Each number is 128 + 32 x the weight over its row's rms, rounded and kept within 0 to 255. Layers, rows and columns count from 0. Numbers have three digits each. The size before them is the row's rms in percent of the matrix's.

# layer 5 attention key, 320x320, rms 0.0277, rows 173-319, columns 0-79
103:122118157070149142059148107132148126079115136103079124114119114159102133156107128078124088133129122123116117134159138110173116101090183098134099122089142094141118135093168147099136150127192200066120093117156188179088141109151101135153154133
115:113072168163067151165122109084126145202110119145112149129113117143104139155131140073064175129128188124156122129072149159100134143116151106138099140160125086138158142101204114106094098122118187130140138122110126108093155103172182110095116133
104:123063105122185086084178113072165159175063188129070158143142117169076151162133148101110191179098142103140103145158082096160107145125118109169163161136145095149144104194182125094123116127119145114094111153135143153131176142108140087131128146
110:075132120126112156099100098161079116177166174137133092091080127141091126081109150120132190111171116119128161149137148127096100126120145105143093088107124120130154144176093097094183090112153160159130024141180129149134179096135174111127149125
100:189066127150165092134041071113143136181088149083143161131201139114107124180176117091141154121155134177106065123089135118151095110116155115113117176079066108123058137118107157174081174190127101068152126136097146137149111107124129152124101098
103:110181150155121083142173090127083172119108167197120054167137074106136165065117162100115103122129103134095125084103168159165114109129128135126085097110158159182165141131113101121137092168117119140095103151121128111132091158086162112115029104
098:069141150163177136114145163177151093106123205130070101189144064138101094133094137069113078116121103153099159172142109178116177119102071150138034161151101086155122127145112095164182143103120112106104130092176166125079124118101134057112112102
109:100154102127121097202106143130142144137148118093100116165151078128140140129120156085084142092075161097114111089164162131082127142153153159126108135067116107096143139148147118147091110096155090117173131133183222150101109122111184123178135139
108:116111148122110106186089079168104120101163105147165201091079125142162120016141098142122083159127130163139113120136191173123111092186114125110119129078145167081183127091167154129132222116148144166160087124148178098113161138150109135098203073
106:170098081183114119158084124084125068095100108119110106150122166162117119206126185069078181120160147160130104154145111135096177106116133167116108082106140192145153087067128057119109109093138137147136158114214148113185132131127182082150082169
098:178141069129071113113085080156107125077096142141134135139133123158069190129145067095114144139139085079137156114115128157136144133130130161149138128203105173111144131139165089157116134103108149112143172077190164096108141136156106130087122108
107:094166116109109137147161079197147073113163124104193114081167128149171065130136152154123095100160174131110161066073072127097148120125122132104106078105098090133132159135071134097129155136159158142153137120123061107133167102103136180121112101
099:124163110138166102151188135155106158085173135165105126189081127095095126172106138162109138109130171098167106089179120155157127158167093158102132086132092089161094146086207115158143141176146115190093146121102125119125085125112162143145097141
102:147170165118162101107153129137148186142180144108098092057147082139144148121144109179179116094163142061111155196151132113137218124133102140127123141127141159082145111130165089109161158141067129094143137071051163190133137163149079179188145161
104:087120088110116146161145126122093077079125174125101113197125105118123077147105145124168142114110113105128124149184131098107115133084133108125095132131129106175116095109133144148114161254130142070129107142087138188079146174111157084123100155
104:185111135098164105106147196084094128129120066110166142126125117176087147097187113071106126200116120143134095106106134113180122143146065146128137162173093068161179096150124119111103160117123083102139118188130178110103183025108110145115137143
105:113162145130082189121137144105148192089114147181127136084081153125169167163068173072128142181097143154112125087128148117145120158163089119098163131164130105091147104108139121105121102132069139133142125156085130120107096169132100096111097170
102:085123144120156137087131073113098145122124083172147164133122093117175100084110094089133111049096133117152059084100127118070138169141150143157144153147182150153113091085143120199143175135120125174129137114129184122127129076150125120064147153
106:135110179149159074092120092143174111126135119094110090172091131102105103152162104134158190107133135142098126077106108239103073101162131176179051117144110165135078118159104104112143111140123147097094173124135155149135134125137131149164109189
089:160144154102141145143100144072102122156171115143057096139095162060136112128112128119115123142173136136093128166115065176150095032128127134126131142146144092171121133161097121155079120072140168139116183128137157165117071158093135108076083090
082:123111185115083117098106131128131121111118100068095100153074152186171159204186154126125087143111170175124136091120108120163142128085113165124145091124165130116114093145111099127139129149183098097138058111130134048063118193134135069126137137
077:187119094075086068096111164183097120117133100198075121123142149176153111153176125165127140165104119122134143081114086114109152152184085124096110132119107110154130110158114129159113131123145127143159111142122112136048156139160149158091133145
090:131072113140166108198153112153144154122161073099113083173124087094108115129125134117164083073119139098158142182070115187141118151154093137122141114089127148178139073080133116168124172102108125146117153097161097118191134054159117129140134123
075:136118145154159150154123134167185086075168094094154071094171112124088140170135129098132131124073087105163109100110153072166182134117125163116123102109101129137151108119111099149115146103088155123115204085087115194168119075090151171164121129
095:159156092042126125102182135164144154169149104107158169160095148074116149124116112150151132176151176106113070133056071156103176127114086099125166186123142127077097091105134131117170193141179161179159065150086099091091123146144105137141092166
094:140130141105104056141157130124171113186095109127142121165154113158123143088113100131131159170173112165104131120093093129115122128160093124069090121198094141140078144092156186133136166088139143135149074080117115098142141125154078129108104140
097:122068183138081144106145128119219141136095145123115161194186139176143138167150055140134149107123158148106114153169119114155114088086164132139125074153092114140142073164131126132094115148148156141150146057178117136129112147136068188066134136
098:142112095123139149191163125089099123106152104133078103080143143096135075156120116107140132123107073080188125083138145207107159137160194122124107159124114114136137151098086179099095143124126036118147106120184143130126111083094115131130176074
105:149108120061194098204154118107089080155131140134126118131115082059088115138130144147083119115135072133092143173156162160156138036135090144152135099095083074114163116186163096125146080101129163130175098129132119083212165106119062139139165123
093:108161089121117127174136157143158184097100110122141133136108127146152092137140042135144154133126131127091102164171079128120134118072163115103152155113096091137144130098146125106148176154193148157123196153098116156120142125150167100168152142
087:133094119125182177133075147154121149171129145117145173110107090071084134147150213157100119120153109128090092144148144042085179169139084173159095074100110102157181121154117146112140126092117119161095112121103215113131149180092155169176157170
103:100117137112128037104132111096137077153118153078130131170110159141136148086134083115143159125115136120208157152127139158099096114121146151126136150189119046065087141155109173155073121139119088119149117097113155100174119077171048072117039133
106:099163072113149148142155179147073196153108081082085107154084160145151125097173083172131064099148123135149107068149145077088138135136125151138118136123168098162125124152120108139084167135191137152141087111106106138143066138102076130119122151
105:178065160179137129103139170149134107081139106127133052140160139196154106177079131124176126157172146098162120072169132080094136131091111132122139122138170098118140113114133101091147124141091127131077042174106109108085144053173175116173123122
107:123180140070068108093124114148122088097076098120132201134162136085137169158164153188090155098126111100154042154141191159127151080142080146033147141111102171136149140075138117149124110098161173141122103109144063160144095110132102121083126066
113:106150107134094150133152171142115190135136112120155117135078122149078131096143129113153087090086101171134105130148148172106134121130142124119197060114126099132090149161073096122101115128208132172145192168135131122191073096138163185126117140
108:108146133135130130065081155075146158081057168165105090101171112132142128114062150144151108138080131167098117129112151142115156173082173103118149117110138138146136166145115146102163133176108118128091163146128085130093113117099078133109154140
114:142134060074127142119165140112050143120103076120112123151178137163082088108113079109102158086075097148168096103065187149146120174109090101143085156088127179098115113102136096101151192110109087221169095143168130170152106086122140156131145127
105:124074137127105078134102143166068140170128119129159105105117135166148111093141145141129124107150186152155075167161141141077163148081042088108119099165124150122150121097114119149137108109108112171189134119110148181086137116186112129106119141
107:144143156103122150126081060086173141113139106138091093118135152103154129134164174071132107147163098173134141147121159154197168132120184068106084169130137146168142080181125058064109132221097188188147124073101180118143164135143080103117164122
114:138110145140130139144126167129114178133146164081112127098132162084144115131165096171119173113153060113119143123112137169132119136139085097081081157150147166107080102100149125114092144129123158089132111179077110129155106089128118107159129106
111:072089184094144159110182120247116116092118131089171153157099120110112163151168145135202112039108109153120080139157119155160151124103160133117133130128073094096133089151122124130211121146117066090150102129128153177096153121136110170113123147
111:141108094137101151135128069134145134160110085178138165135106143113105134118141139098120125144151102122145175143130137122147119142127186110119120098122135117104074123190164161094115089119098143148107103154160143151105130119153084166074074120
114:149118150169195100170144127092124110163101078116113171159139128114152154145146081086095122099131163189142145162099126136094098139088019103089125096131095216094129076063148132142050104161129085129169200100155121162123165112075109158109091101
102:135157164079063120073179154142141117076067113159144114177152134136197186169155114137099159108110137135102079148118112179070100103053186151122127155131140130175122094126107107125102176155106165145130115112112162173175059114166133147104145129
120:127138162129155173170084154114074152110110106192166162126137170130141169157111113123164092111134133137108106064098130183196205128108133182065129099158114185127101153175126134110109156134081099097165067152191140126173116041145107166167050118
107:152095151151183152085121129161144080140125166164109125194155147105121190116129159129142166159066141144175234117082110084094076162163109087119131163173113165109095144109206045173096181087140181052136135142115098123138149128129158128125178131
109:124125086110155112151095156123085160096136158142111156137086151119126164116055166137137091126146095105187158089088141092159157104079076089109157108079128143119110109147112124104072213157052180165171114132112143142119129144154119083108116168
107:181146135166152118142175115139156168165165155090059145152133131118094180142158106116047079161124107142171160126161131111164141152127121087129144146157110180183176133089071144147096160153151124088160136076164116164108158137153088168057119122
107:147175067101102137153144161150107149178137118097082150112136182156119087153139112091092140130194166088115099137180080154102136181120081124075133141161146093172104113121110120103161171115123194133073110108065084141119114177136089086173109103
115:161124161096107142151124126086111056148116099137134134165085078162119105096132101136151113171095155126154167125173142157112148125138122106117134181096140148116099128129070179146161177107086084172122131095071150175107177175156106090208126156
081:054083154122094167145084143132180147105112131114115132127133109169163136161140085146102109156080137084127130176164142089138158151160162101125086157156118092081163114175091060109146137152132115197136129110152093116152120059139167162068190083
091:178106134140075110121167121147134117101117111105126149143210156160058126148057132112121136117105114096124168151144120130146140104162183116201166166138142166147018131137100140126132090124102086132169057099144147113124085049122169148054149093
082:124145129125154127105138166114109164151109165127083102132105166180196177103163082149134152080166135140166131106170119086087117116079116180063164165070216119094122067104147081138127139154140123164131120150103170129102160146130130125142133102
086:142165106149070133087152174167129148112079137085160174111126145103128121135164126166125018157095159111154101124095153091151165097165125129138128115131098122188159127140121091092189113208136154091148115149144148151163121165125132152114173082
090:137158121130153120131130104172140197101145155149070138135102167131143109115117095184121053147129146108120138179194096176165151139105193151122099159122144166165097119173131081170129099131093157162141161135133119134076095086166178123108141088
086:169150092160101169167132180120078216156131112073107077088105095137175106117139148125170180093099139075132206150115145134103159119123202104060111173087120121129141135179159124167086163083152092122106126123130198078118118161118128070166126062
084:112137139148118130083099150126175186058181119122137112090110137082106088132096081079101130125173163120074158135121108153152149093128160101108076124116059145142059157087061081194108189223127134071133153151146109148154095075145098174152174172
088:139133054110138129084080105105185144119166158146121162144131084071103159067099093112099068179176132120080136136170091091156140119065113120086113141141102084154114118097067092198174159155122127137150081113075117087089126074138111134140126150
090:111195056068083153126154158131094140172120067046153088086100128152134075099163132163157153134122109094121137135117168116124152134109078162157116135078122135170102092154107128113178187188111132128120064149174142100112133130080096098175134106
083:098169122081154143086144131183177158132123096106113134072092122143071138104151106155175150146085104111142156140101154106108138036156164137124089121092064143067107111187143138128110115134180113165102153060161122084136171184174092108110113090
094:163196100104131116093140129203087167143107098151169121112115160083158144106148126178100125059111127102206103106129145086110137076096170088114155115095162202132129129158142144143121114185115184140080114117127094146152108148138160163073133136
090:087139116123131131148138169120110221142148126155082113120088121156200090088168062135135068100122128162060123119184123096161147159084120151127137081109117082198131142178085123158134118111190141084112164155121102115119102113112113119151127127
090:139112077150085079140121091123093174216135181158146067169085093057109097119144150134211166107159143126119139135130068150151125150182100163152111144178193168136114104148152129133122155160086109119118066168147152124107093139158171098128143158
093:110118137198178209191121076185091137114171126170127111138123144140140108120086090117086141161078092098110161140108189090218121153097130138138106166108181122135165176115170199137103116172177107083132133157132078127142144130076108143103100095
095:161095180101134146154077071121106092090127182127154149148135147121104103119173134114105158131179132100143175154150127105186151142092209098085069174177114093147092061096099108159115118099090152174185070100154132079136181186155179105117137099
105:151086124202132115119128173082179114067090168173050093152088180123184121135230091122106156117099165132153110132125082166172114090131102134170135067174129149112138093124129128109144123120123055107174132108100125122155151120141214152045141120
094:163117166076104064120081155079113126119077149099112118108133104149091100112078075114151119107156125117135115122117130107114174133123163107133119123149110188148071173085093152115133068056097152159152135085107131142089161198114153141146137116
109:121199051135110171101098176190137179139120135145113141126199188093155150072135103133127197117104134130104096130129105136149094121147183120095176133124157100128162127093166097126122131150139117116138058158139176172143132136108180201128109074
110:120033166128081119093110117081129181121076139133060100173145147146129142093059102170099137049123135121128126161168157146084173112124106145158130164127141130110134116124151100095101123210120106094117210141125142138121065043087215174143106092
105:148125120180104175077162122090116141127122140075141116155111138159182130135098181135165086113119166121086172125172146105125164134097144137167173080064124178166102075117166129144103128113118160113100121086105116143116158134104117157139070137
107:105114148091100104066106152135120165121168103146115147093065114103162111115142133132161152066158131174128105179103071129132057105182113174144123122102078099160162092035127174120088166173063108136114124129163132131130115148197151102145140102
108:180143127133140147145133124100152164127036076154097122095141159160181143177116103122162125169106152130123124141166143113108138191149149150163122139100087136122116117167122106121144121132106111099151148104125067082112096117134092141188136132
112:114090118174121148170100123143135120103123097150135184190102118136135154136037120072126107158133095132105114134097102132119137078181103164121108092156136124112130178092122163082107159132156111128108134162170114144147158113179128081117130155
109:109150122063153117135138073161103143163165139150137147147167159142189128115092138179151142072122128138141131068199139163102094143134160115171113134068099055111136118140091108155080132186101140155135137187147117095102155089089113145135087138
128:137128102200155138116095120115186093141103175130138100099094134086085091143163128089147125191113070078094106157144134105142110123158108127113138064125149097112088126141153126147150108123134104104126119123088170139050087189139178096145154080
108:164182036114111135080096193109157193151103186128103153140092077146124126140105190166101122154105136087095134100145139109090121151114191127041172151069108159173135165137084131113095157153156166099140126129079139189111153169141172180138100151
112:125110149151115128170098143143082147084159086122195158147124173137143178123155084202113178150161108143139130144124110087116105133104075149179121070159163178085146095182131078088134155157092141185147160061147155166161169081102194120129180176
107:116123172132099135185121097105080118158100143090096184056159080169119118150142134167057070148177128132179135115117146216193149132151143116113172144136102127176097142132148102097123157098107171084134140137101064108108157102136090138134086087
108:160122117148125142110134128086103114102120129110083149150097094181071123127152151134148142146122170098148155131102133141145107172161120075122089138096115156122156116072110104111093185151089119138163092192189117150164110129117106126087143113
105:109196127136173077110162093131142133182112089156138143170075130096158171077145110135173084146125116050109150137109122144150122075097116145151212132066144144145152080108107093111132147148092203120151090160149112176160118165145071162154079138
105:153137143114124117175161121153144210137130142113026113130132143146147090151145137115101090111090104154158120168120105177104100088121131115101137077136124122115133135157083112140106116171128118109134129116146118098109048101136137143146090193
109:095180098095147119108113145163127135131090150125111098150116132113136074132178190124128178216158217098150192117109127141116141154105113148146081094205126159150162178123173124112118135199125120119096132153193125111112159176169110136070123165
074:148084188226091124158182132128133138079114151121106173099110180106098075162132177068126130055127143090101145122141147184112097131077102155068108107161122107142189067151100180105118173128028125124171154138102158124138102136169127100154061176
106:177053174147190161118100109111152113123083138127164139096143127115051075163113197141128076092147090145127177132146138140110116143114110098135123126117127122113125048128066166128157096141122183109088095160140175102119130190104146177118095158
101:084181105144049147111105101095179099169171164080094064146116107114138122086103131144097083128135129145147112086134141128096093123162137114081136109166133142099105196173120110101139171108141146165219125108097110132097132116147131114081132139
097:153099208141102117136145156112137100096148119160102152160112131081076138194138149127140086159107143069136136167095172112055094116142095125118111155127132125182107071096102080117163144110139094144123076101123102112130192084121105112164070114
096:149087132109174142164178110084124126216121137192104114120150152088136068148142176123129186127083130070111132174130120145131118105113179131099135118165131106164146093168134154128140140165123150126106118155125172144140155125078158041088073096
099:109131119112096131165147158109157089070143117151109143159105135075063134150069174163040141100084112110149099102153145117062082148164186103185118146150106121124192096151150137168146101106113088166129129147089120078146040062110138117136106146
094:149164075086123093111079159099127148116121130068133086183136121213134171144151108165150086133154181122137181167126077162113126142081098140155177166154129145132127134101181153134068172103159137114120106149135155095122156139155095131216098124
098:114122152173143117144052097150147216100068134103153149126178146108143136105132141130146066106116156169092072131149088097162079153156108177074101174188157153162143183131084115144168101140133109094132165120186132149171136135121111131164161136
098:128058200117112184089208150077122137138127092105175167151123157127101068124130136170166097137157174118108101155088070145161126103108154157121122117121194096152167123153127102095121076084092168071124202140152139142163148155159132104140150114
095:114144128132177151130130116093099132107117106139105121083101100129131185172129153122112051169116103125101152115151134124123122153105106099100154105123143155144143100129113104152202177134107229062076125102096203113100121158098165142106117123
097:136160166103102156155130119123076190139210055147174096134113134142132116079128159104139155094120071085099139124167150170144150130169073124125135137091062190167175145106175059062106161126156182127176163152147113125136130071136161137132093114
099:118141105086103172159111125148143167110181190086142158132155111151180140119126119173097124181150147144126123115131124127091159158165184067149078168153138146184093209140077114127139122093165107171136156080101107173086140110064138132126164136
098:119094119128134164100124153144146114116127139119079109114122048150116138083159115092177132153138104082139146135146154108121186140141084067181105065177158060095153126084101123131063092175143072127100123126144089152055142090103146135069164170
101:164158167142155133166139138165091145122084151143144094141141188132065076125082107194076127152104147149160076150152117102115093122080104118151085129136128089151133123108105082119161082120118166079124143124114073046108140161100098146156123134
108:161083149175137162075133154084081106116112122139096155110156134159101126157121155104106188106174158125169127163100150140106173118137118082115076114116050074143158097133103112166123069096122087124058117131189102093152127127155123147104080162
094:157153120153072124119131153128076158101046077217105132124136137156115089110104111078067158145130100137105188132156101125109108095075066113075118119164149060117159092138164159106115071105131137158122146165103140123097113158124122095112137100
089:123135075125125155071086150180116103113119129125172202143159145079208154128136120167188101141127158128101087148173106116143124165179213089137178099165180088201171174129137134089177151187099099196131134153131189120043076101094147127144149162
101:121137163133163067113159142115142070106089140137150199130113157070133101158100111119085147108139113114105142128091142102108144143134176132158089105082155049140165104112149123137117113122137149104145178113121159107124178131121112177105082134
094:137112145120117086166120157091078139190116104146113146177074077239083126147127162086073145098173085189154120163100146138106132139158048133062145142155159155140117138131119132171183120101142104116141150093165145096145121120110129130154168181
099:132103164146179146130097133087142091098123174141085135110170118102109126229140125092101133095149121128152186090118129107146116137080115135129115099088075111174136124140104114141131119120107126138146123149166098137112142177168199106117166189
102:088140065132109185152121159142090153145174149152152131161107127124116151060134145164189171171165098073166135137102095129181130092095130024074103107172137163121101196062088133127143138125128150168130135085113116140128139154153144119086170147
093:111162095134147160132116212159128126167113127122156112135177145140166147106099146114163195089142066174114070106121075158142170141157102125137164108118016118150096126146119119136137098128096144131138121029185174060097151151174130118100082127
102:168104143156184141070118162163091142070152098169113154111080211108097119137076162113183121137140091103184132121116073144107183106125088130174134090110083120150151073100143192146115110116158117094089142143178125120173128093134163125119130144
097:124193105118098133116098121135162150146139130127107058095167146163178147106148149168174092125187153121136099097066135150089129131088076151162126076163168106062161170084180100092183171115104116130165170158091192156060192151137177120138146183
091:105213152116111139137088111131155202092115098135080104137142090106142135117115105190095110118126167170101156124146098079151116076173152100115177102159105114192148157045121117155080118166131133114179165089185115148042168138115129154126071117
096:174138127133201104117142140150092132111111174150130081152174097185148109119114143132160125089165092115136151153193170136134124077093128159071113173087148137135120185149110042087145150152116081107205125138140163173108103120153150186128095145
091:194061117182155132095115085101182066164108201154126140163125138131084195156126161079107092093128166140056162148173144108120094203127158122162134174122157132097143100101160180120092085138129126103152116130120170145087126100156124162109099125
093:186122176080164120163147119115147114089070070160065215170039156080146098150158165112163125118090157152089160146124089070115206118107154088116071181132141152128149089098117078159127131111172143175136161121113110115145147130097144070100132168
099:142055145146135116142159123069076100118158182114155163150164146072071126151139123133135151166105097115135164105142086134163121162117113102124161138205177129134119087114103108172114111092087144163092118173144144194170168056123129140157126128
101:138079135166189133147109105152121136094108061147097150111130171091078114120092108125095157127129110113167133118059166125084154176161087166184149109091123122126132072127087099111104159134101101143062060118185142074109096139120081078116096149
102:151176133110144130093051125148153157159115088101118112120154067155167110076070097146081110138081147138114120119144140108111155101109164130116139159130134169185108159126138165133126068108147162154114196095126156117145108170104121159145150146
100:144078144116129127109124117119100095075126135132109196096169152091110073194095088160126130182106144111148149148153104099091093158094100100097148078110144095131126047155086155109161157138130154102137114134147152067091113166148143129088089123
145:154051163148186142151137133095111090107117111188137137146139160100052086199088195137143138110136078084149144139127119133127131146098107144120131120116118118136127011120130142113130111126111148119111105190148133114141156113165154099112111127
093:120227129142126094118088134140109080133097171110148121135151105134150152079112118067157142176129143155137092104154157126164100099136165174043098155153142110134111183136109118138112102082037147143175136106095094203170096167088161091122098108
105:158159044051097173151031120159081161122128099053148090138181019158141133066151133137162052146113092152104106122151167119096118082116139119155149164085214148141151192144061114109138143111186125115128123131165125172129129129108116089146143121
089:136142090172192045062148106120107112131160154135112158154128201144141149147113104113100134171080155174131128163120150108160078126182105117133114091145131185150188173170200090157138183099142114140092085138112151186119123161117093154144163119
089:128200117120141082070113162166137172122071137096115153167135130105109074106109134141125135134110100083111133150125140101088148149100175114079131172186103144222109151154108051123133116166175150125110104151154095143175123102118085106164128120
090:133129178082162116118110113151132107106111143144082079087073170179077116151142124142144157104090062148132101105125135114114132117119144138138082130157098081121117114130183128104113185119164176088075158099127136227139085178131144170119155106
094:154140089128173159144139151077078144165184095169067142120079123151150134088167177148112096097125112154135154165138157130183065133145093113139110131063136165222066124151161122136137176031167116117114133166139146197089106180110097062141079145
094:137130163175155143114148133090129148162121156084158149159075155162089131142154113179116157158099124080153103110146147138207168127048156161169189118126101105148071154179149134072171099187116133090153092142142101160102133100086142129114188114
101:120167099157208134113133154103105112185164075118105169036148090140144187065122162144163107106142168171101110139163141129146169129121112120167168143088063107130162145151104126102091153105177166119174156123155127106114102128201161127171175114
098:163161089161101115126134161177127139145107152084139096166102109133141108121177126080117143181193111123172147098138116104185160172109094093195185153105119105121129152107179136156092080111176092114112152123132105133084119094142095132175153180
091:083126121100142061141176137138071163131150097130072162099141160142106148102130140172126088136164136156119111144146110057163131108161105187180162208123113158136113117108167101064111107222113152090149181092164096145126132137110139095155164163
096:154155116124111147152156148120074160136142091171145095095182072070093111116085201145140105100126171112087067116137138149141120106126117139141174083130140121139178111163177112153091071154095137092135158135137142149082205155205072102108146141
095:159119124143131136150162144163151081117182160065137120070178106088099144126146144115103142110123106102177173096156152122128149182156117158083168117151192139133068082128169118153109119133106127131130156155070119153078163153144178109136121125
095:152082167173095141150161086111151113078069183137139132144156136140148130159128179161066186159145173177105120098126123104135144053165153148117144168141140076118119060063147067069112099119115127106112129131101130124160154201149145123087066183
089:157085104139128115140085096135094108148104217147099117134125125120114094110177106111128153189110161136162156079131141159167144113155100167110125112129133121146140159182108117059098136121149102108187101109153107171103140159211142106142142132
096:130137152078131128129101165181150096062108147129149145112138143149087005147089145086154107071138158084137151172146130113107089160108045155090136101085124179107208099126186175107181058135127104196091068171128100128139106113105123141149143129
102:130147155108137064109098110124147119116131149153081171163148109208169157087091103104153148191143161094097082110105149106108130180169129141122148142091167124120118149112153103153156125164168117109173147092144094198113108135155095097153180110
099:163182114086092106125077115152120151140100157082156096118159092153117191105100115123101105111105185135108126101133156102165140118205136179123152089083148141118138147135132049113131137122127152144165166103140126123137167159095066162120161151
092:149126125109123092181131133158128131112192125109075113102094086109104149157082160082118135147132086084143149164134081091089120146125070160154139174159098090129147065165112043116190124109141156079146159130156118111119108184120159153084098089
100:099142120162091112100112136175101136144067154112141170149167178116148165149116159138164145100138089142163175148072107118132089163110131152116131112114059148098158083169144134112135078148139119120091070145107124163108126102182117141171137104
097:128131125172122172106127104154143116089172090204179086110137148099143080167088149119183140099093066085170163118119135139093160156101128116097156125139152114104138083131125128096124063115114152101133052157080208088093142111156098137087110151
096:178181113167081113094133109128160177096122117097154214102132084108134081122119164159109061106166144092144133156103145158150124076127089097152156078121136157132154141112121136144141096166102148108094150189122182094120128202197170141104160111
106:094146136109096102151146128139087181124119185116110140149149075174191144102149099097123124146099180139172100112139118155113078122137134140158097122144155128138120187177092127229074174131143140148146184090098145111091120120118197122184099150
106:125152090170143126171128110124144131087162098044138120104128137182172160122166051099126138159129103134104119131147099143084154136170060154157126113144090174112125212065093117142114180157160162152110142087157094165110125108117088106124136110
095:133167117096082120111153058142099136138180145106077210094126130178087143129095146142139083116143120141119165136158173043090135187166144108144149156187147169132112192161158152077042149132153077133123114092112135125094104150111103128095171057
099:088170121079127166151170144138097146120111085108161089123157123123117112172176138125126161144094178092059198160156116110124114110144089138128156140111170094137076134084087181149177158162159136166146143087073150069180137130113167169046090097
103:116171102150124151086163108123124181151156124127118123116120173079167132084076088095100175156085095148147154107165153112157135107078112162117155128135117076150156194206121093120114126155192101127089098125129103105083084128128106111107172178
093:144112113104112109109114123198127086168110099166124154171142157117059032118138150127170145143131138140127086092132157106132086076171157117132105121092121068135163131173119161125118143123140138139167142147055153146151148189158071189073127129
100:144143099131101096132143099152176130130142129120092137086128111155170079102167123211147167140113175174126165124089173075114087123124129097131115167120102151144116210108153137131119167114108087110155146122167097173131120119124117139120166087
097:114165047149125106172140119135113167106209104144128098152172114114139146051134117113108087178166083126113129098105133163212095188136109138107113149162154165172112181130100156072084057096126161117184149107142141161161095169133080162099163171
094:044131125094140137141103130175100099150187136127080118091101101099166081103136105089118112132155126102106127147158132101134196069136148106129141090109084113170093176125141081163087072051131163131140132133128137172124108115141046124106132149
103:095185095149066112163091116117171169149149127163153143128112116170158231094145047109086155108156127158123036127131139130106184142137079053116143125144154113136136190136107092135149109118059125102177073138078124151139165091090125098122144089